Weights of a small GPT-style language model, trained from scratch on English Wikipedia.
Size: 15 layers, MLP 192 SwiGLU.
Architecture: no biases in attention or MLP, capped logits.
Training: 102M tokens, 3110 steps.
Each number is 128 + 32 x the weight over its row's rms, rounded and kept within 0 to 255. Layers, rows and columns count from 0. Numbers have three digits each. The size before them is the row's rms in percent of the matrix's.

# layer 7 MLP down (transposed), 192x64, rms 0.212, rows 133-166, columns 0-63
105:127151129050086097116155117149167150131058095142113143108133163076157104108117069077152140124112125096180067133146076111079142143129173133088151066148154165132080106154094115109173117091126126
094:186183154144136121089152139116166148117144089116065121098102207124051166106117072094149166162119114114083173139114147149118172146113134123168129194153158144129141158104159118079128164125103168
103:181171095099125160064161144126183060134121125148124113084091141136152113109128148162150129132135169148191184103122106136191121112114078101091095109112088180057162152094147134167123110162146139
092:098125088101133218162127209135149136118044099112119160145126111118196167174100124165175124103107127088064183136115110131110158120122158140167118143140125086076133107105109151118120136147143166
104:140151094171153071187129179146129062147174129095082165169079093169133132142164152137118119136163128191154068164140091122097159089088165125125112129138134200171099151086117108143119110107129109
101:158165133125165116119129155133068105146126095089082171078124127114087086113114106192093132126094128123108176091113138113196168174098142114166061184152067135125174125127108169166120111106095159
092:131117137076159168174189098163096131143116141115194093129079117115205093121078162089167093120144095115081156122181136106142113092140173143103173159069155141131173158113145090154115103137124109
100:103115126105093107167095159154021136169152144095170155160079147155124135155084148130068105150160119149147203108107132116136109205083080082126154140119160132106156120103128125135130137091123167
103:157104047127172206123106154086108163084120101192134145199153152120118119106123092153138181147164151118102159118144122183093156132082135125133130101136152139149168169169140168080172106149149132
099:114185118129120148125121105148123111143112149126126097092133044230136106092163126077152114131097150139114051115103086129182123092172144121149136087134099118096168184112065114137161161099129132
095:089134145134105138092157093204123112119103132118128076153139081189198165101096167164108125170119142131173120180133126110089120122113168124180174107129162136162166128122122110197113076108143066
102:145134068119089150150143141120134087164187148149107123097092148066138113146122056077115109127120076102135159114064163181098111144150138104095126152112142069139104181119099061139115180098135091
097:114150166137159124147069090181066137127152134064111115175124109141090122088137151077157096130112098183075150108130103164098106106143141148143104133109152132191173094132104105099051111070142089
100:098151114155177155088084093103150168124101174139132113156101155106115064085090144111169095121150184193138103167100079092080098151121136101056109139042116145156144132148155119131129159125106127
098:164187066142175146171176140104177092152094202091113113164132112154137113135092158113121117095155077215160109120120153141136116099119117100106136107122133129146171135131126146051189167137138137
105:105193153128152133056125131161109162165151087082152175129065106130154143147106125170133110125105095177118156131081150096142196109107138159094156108190102085158088110096095136128128119141137053
101:134080137150158131106155146125131126096122092059115099128178178137177098138151130104137163089082137186092147151118145117138124122135106168104198089087180069123112130128137174138191139183180085
077:161134106109062119158103161115106146136210096099143134122122111162161165111143175125136104112205166182151110132188130155133118150166176106130153107111135152111126178185071058083123127114147126
098:181147132058181096097135101131143147162095115124100086178129157118133168084090141186163116175129056201092125142153127074145150116125128179084108128182089129156133157120135153157120144122102102
103:141145095109192076196162117109185112159074080094119105163154130132110128060087148116124129121119139137150104159171136131125122114148165116161190103116080182103123108083094091093149108087134072
100:150160075118157129077150124084122080139131135120110172100088155182197129082149139176149118118112116081152166064062170084115163099108166142165164098090097140165104141138126121106084093100130121
105:158149151164107178129171115128116131159142126084113151147133117077124158145144124138111110154139103122113088124098156156129098166144142157158229107076079084155072150103158104109044177075101151
088:143187211109082169107170129132124174095142146118123140164176138205145100097133148135131132090119094093097159170126113132097087130158080119109177073131125068183164129095137167135087140121131144
096:094131099165175143158160061100112129130074103128140102142144129138113137133119106105123141050090160148126137117193142114081091093096145103093155071157113095140148136159053124129181107111102208
099:134121201102102145090128106112134144136172071140121148125104147136117160134197121133156102147148167163192085143073115159149138074189187146153095094112106139139170129141125092093066145167129181
099:194101131105076057161168134124153164082175138093231170139147090114109123128123089107107164125104142052115128136119147063116116148145079125106121105102138087130081129120158133149104121149107127
095:123176086125138133141138157063142125097132136134152117126125144114118117146096090138112164146174127088082180130080200138162094117133137132175080124089138139156116106121236134060170165085141101
092:157155161124127090164135048105213099129136116186155083125152147146162132140160167126134072149110137136188095148127169106169131154170134159151092113110109074101081155144158119126086084109079143
098:182148133152149095129114126132109141132138119132185108127087096178117099078063158189112118068175093107120127132140114110171074099155074149136087161169062099106158147099074136099120144081144101
094:148202143107086131180136147129190132062150154140101132147072110172153156131054160113088125104118096199162135143090127105075151082155115138122152172130084174109167129109155119138162134129125157
103:128085138115109086137155171086173104201095139130143167121140175107173177102158145158147123155070175220144099142103140068144144117139087142130090122126089126137155094112149118088104153172091151
100:135114088127151105137101149169099110173054121114128139107120070122112128112127094094136099046103120109179107190115151147137161111169161188124072114089096106086150096124189162112179140133111088
107:057146174141081095123140104086170145120140131129156171130172074146115159136104121114105075111134149112118155097069086101116173147125194138118079142086062137138138155126185113136093125167195134
104:185157167166149101094195159146106134122096100135107063131211171155107108149132106118151057120122133113097073109110139099134150116136094152149146156126124152183113088188145099147111127179178152
# layer 7 MLP gate, 192x64, rms 0.246, rows 134-166, columns 0-63
096:128108084117148124172147121166189210148137133160100093170131129117160111171131126104171115127185145179140092152140090087165127171079128133131064121147141203138120116093173139152144083081097121
108:176140071136146119191106167114141178102151090128204125159110132114069086121170114107099133168108175129147174108158081100142131158140114124121119210153119128179062146094155119114113103088119132
093:181143042096086171126138110191112076117123132118106171140107158118098189112089085082093127145100080059148083142121131110130138179104143151102126139158099074156109147141135138107121080139154093
104:101143132166138073101138182111198112163137167121139131132124130149108096119176130134096159131169151170065064161099130118162156083114086106149141119106123141108078162098166059119085081100136069
099:137124150049111133136076081106141142117154119160104065106164145105126159138146211123078124158108083111113174148168114137069142082084148144122152188151144108064088135099163122150101113161111130
083:126143137063129043124138138118116130104149149164123123112100135113156187042149145104173097128147118113182084134186078128145099151151142178168174144108132123122105099151114103157091054092101118
094:159194152113136134097082130119194136115170134172043169124153096123090160105123159097094130140114079061063059162112107151152129091137155180093133111136092121134125122127160112121090138122159130
093:187113076095161167101137153088087146062078120193164134124102142112087086093086113082162154121076106127094152153115136195122191130085153109096110116152131111131134169137085112151144145145093138
095:116207108093165096109105110112110185149122129109164120108078151066142122132109143169151107173153077153094161146186144087159146133120133130124082138084171126073128060101151147118146085137193143
102:183146159131103112117091103125150150201142092151087111097111134121099106135177081102108090158191145085058082120123114132116104103106150105092124152145088150179144098176161143148157096158177067
100:155160132140160160156130077146100150131114128142132080124144173145117088160142114055147093120172139112151185120089076109114088181113194108082153184121121124162133106147060067145111138098176149
083:152135111132109147139144095098086136131123116050130168156154102178146117189104106151161143087111125152120148092119110157162165093120090178117112092135171142132085211134117105145083117174087214
099:146158151112062093158152143103166107099171131107117141130142166133106136164117132116093099161073147167094134128127123100097113154124228167156083151121147176185161088205133120148122118088078106
095:096141166118120139112148153131164143115164135158094202115172155118136154165142137126189110144100138126113137108111132132173150130159151000125129089130154191172126165122132085102081108161170144
116:137157144138113185156154111089115102144114151120085122091168215126058139152098195070079129136115096132138103118089110116132131130155131072043120098064188119116129134127128133129147098138128155
100:078167135074119102120100096117126113088064112105178082152136129095169086094163146101125140088136111137126100183158087118108069122091174198123172117143123100174156102142155076129161076105114122
087:166177157135144150065141119113136107130094109066159089125082124066095152127136136153147114123181074082128146145126144126141095105173114055155114141112187116128132124170113168118159052194126107
114:147168129092119095184113144096126149153158103164114116119085133124102112147100132099145038141188095117128209106104175151175121119095130137112159155208085119109150160107168138106093122102166171
100:162174137092128119110097147092125135130157185130139072122098153138124162164151126139199147102186109174142140134149071109160107105145100138131083142128167112155085121192081126151097147203177186
098:068176092115130140144122091104104173136139163126126126106129113146076093173110106068101124091111148092176202190144141130138131151073161104167178123165115168129110092115095114145125119106074057
098:089117075127133110162108156160130141127148137156157130089105070133166134085125120147114125137176128150081125179197150174150196075063138129079098096128143084094151180120147126076159134156120179
085:126154112083192147149095156117170132123146167049104136066117156170075082120079119124094193134116173179089107118134158083127129094129126160123163104158142105150108109128171169113142112169123072
097:123168101125082096187154117175111168145164107143093156149116162076143190117114086216109169133125112131105138086082143126125107130137137090116170106112130123097135148091164089113054091127085076
093:106110137110189103151113114079126126157145158163109183128094163149115094049125163136084168098067132177062165139082098112153102143101130119137144125064106153129074087143148166094143125099098097
111:114128071177086126101178151097158132171116124083126156194171160137171122102138183160083121107141110115092141133115116129077100110155142063119160117178176114121148153198142091124098104145071101
087:071099135148098142122229132105140089123146094137152156115120081106153093120102103165180106176146148112166100122173081112128116152148153105070146126118150148130174113146081096205083169160141122
102:177158091071140120133122116080157129161123153127096102122165117174121102126146161123124078158129136143164069192127122095101101118149060111139171147196159106131131134133205122124099118070088067
101:191168080118160151129090211133089108122148115117113156121159094112147137078088128099100121141145099123079104197100161110123116155126147137048123161102118180087136122133075124096104160119195140
093:146139177119155173172129197152079117145135154124147160158045100127132121097134120106093120076143131136132132080143134118147167142181146118129132105109147179160160104157122181146122221155056122
106:163159025117071099193106141147128093128085128116129112173137139124146181167131148141130116125122104126152113127151068093131108121117105121111149074135138178111112114067089138153124136048177080
099:124108157073111138174188167147141113161132120154136061134138135153122171152152128121100154129155122127153085129194100112154101089111072092158166146182094101129161156146082064089108057169124149
104:185129103149180134136156107115154121144117140120149114134169092150156153146132150105096150068111096153089143107098078096132146163126077136164088106188126166205105117079190049081125108129153135
097:135152135128184065153092100130122138111121143109085108153057058133096143164101110097155115186167160166134135082119122137122117096124084179121172198176152083145154112131134131158090126114068097
# layer 7 MLP up, 192x64, rms 0.243, rows 134-166, columns 0-63
087:108132091080170099139137150164168103092128123124120098066144080115138123105113154091124134162073118167124092088096112070107114163093187165102085179142167102140121113091179099108164057086113125
103:105133134150114132220157195104172108081159157102134128167131119133176119148110125128114205112119152145121091152166111118078142177189178155145167102173141114096162142094123116097128190090124139
090:119157073170121087081180092156100079122180130147150105069204118089071147156146116111080123169141165083122091160135143093163094115096115136128166111086133111117158147095176137113166163135132097
096:102120120098194181147117101072087114114126093079113077102120138115127120174144173157142117145108154126115076107149044143097107113098114143105097175099135158150203064155118063125113127129099127
105:088087132083159128141086104121100134165166088082053133127180135088118097127103129079081130139085141120098141123153104161144145191050153099128110169119052135134149144161124093133115162122085092
078:141119114139092180123131122103129147125127130083140165097110182105132126144104113135148093072179137127126186104139118129143153040151147145135127051122149121113185153165092171082186161205095146
094:086098102151149144143089162162128103163141187166088120126094172185135094121103148116082111142119157118134184122144097085085186133084116129086098127110083121141101075176100159120160084091063097
087:174104092147125190107119136118078131069147135127095131130118141136121089086102152123154150116147158133109120133223161100079239105134108109207133161141167134125114115123104135163142103125139174
098:120158105142149132075092117129120105080125141066109154081092101129167153168132141149117096127130145112121188170119172170154113120098150156163121122106159133250139115158125113119108133207163164
098:107146131102140139103142082128083129124113146127122138066087152149097129171094115034153103179193158102114124127110118156133117137142145086077043120145084146102098084157172089175163161125128123
098:118186154140085135080100129158070100169089156115124076182111108148099123151108133189109125100110165106115109111187147156196201058157172133131192121114140129125118117135173112145104130114138138
087:085138111103161057150143090148158114153099118137182087073115107133088143132113085151123132229156146155087102106186114106104088116153145134189155130099097128128144104100128127104201115137157093
094:119187088076185141121132158130117129089160129116160131174137164156186151118113070072103106077107127079119148116147138062159087152089115148132119108109141190175148112178136136116060100099119142
108:139071089161124165163143119123112161149097103127171070128162164137188160151102088110139120108124111110203128180166068132119114116125166127132091109110122066103129119170100167181105206109108149
103:101170148090099077125074125154065121140115094136187074127147147124138168186078107169141070145141099149073152099152174099056153160102114112158125128111123149180091112153148122144104086159134122
097:120073136101103109147080096115110141124130160099159143109111119133104109142137128161146094018168075044104119146082134143185156169139101169135118109117066154164135128127081072157126145127125155
079:092121056130126153144103129112111132182120102172141140098117108225105098130084100143100168083082160183125136072180171136115140123083112155166111123174098157165123155088128133116104145130149185
117:166124169077132132140137142140162162105197074147166173077136160143134085172093128059152143154112157031117164158090149116138127183184123143115099144111098107155117118121155102121124125129181122
096:090171181115096079120104075155154115171109145161108139094131158128097133151129114105126149161076107131070138112148129096178113077141124094128098104065069080099169083174109138108162100181084112
104:135173161102126144157084166140131121086132133112181097094135132153092112136122059100203168112160138160121151164131096182175093099102117106100119159143085082129098147161120099204130152180177146
100:121102132137087091180076169127102170148131135141129118072102115132087174071180101098132132133199084133151059139151105113147148153062097071090099132170125091100180137108097134137128149157123107
087:127150105127168098135120124144064091121138134130146099130089154088087153134165104048124095194208162112137175077108134096077081142118129165136120104107050145158103143168144142130125132080110141
093:101127069080196152125076123075177140112153120150125130146109122174058110101125119127139118134150164147154170118120125155140106073107077150146128158073112128058109161171139120125184109084066110
099:199119158156108113131167132078136121157110172143122128196107114160148079180132119118150106140106055104127187092132150137141175123112080162111113127122153081148068120189118156116172120090103069
119:111104122154164139071064094058144088166100083124098116126150152164171114194189146064145142120118138166125177135115089180097123123071096134155155150103116154105162124126118091180153109125146114
099:101107141120151148100183092182113103091149142092153197126102081131165141054071160117148135132113076106137106077161099123137180159084120132084176125107091110112153137143084132148142097136129053
101:135112075054094170100127140178079122161060149119102136055114107174088128123100143158108140096107134146136137138167121101077121101109142108093181164142109159161152104118145111062155195105117108
104:095125150112165109157150094139188171091138096137182130139123123147132145092182201094120079143165137099062180094122102147078168127090133181119139186115144146117097146129109132107095205117144123
087:159054151148110080119166098124138063110127123114108181174118110178160108173131114119103127137147162110121174133162122060069099162198119111104098207190160141146113143110122123111123108139125118
106:140146070094164106105197147137149080105111152166152117128137130116136155120139139148130145130176118152128130151197129094134117176084062068056121149104097128060120185137135104208106121126121117
102:173124098139116128096159053107105076134109125102126127100159130111148137083159130115102152149107047162198056126154086103094152116088113143135144128182167109198120131081108162116097149165114148
103:137116095115074152126110140128163140140178116149153072127115156097118150147139086112101133153138170147133076136117117130174170104150172160110172115145156145038080217128113112116167161100106202
105:127180126120116144085088097165091095126118135106137123167121107082110120138093155116130168144164065135141158070128127102204135111083109147151161190125158072134155151077139212099132091154111170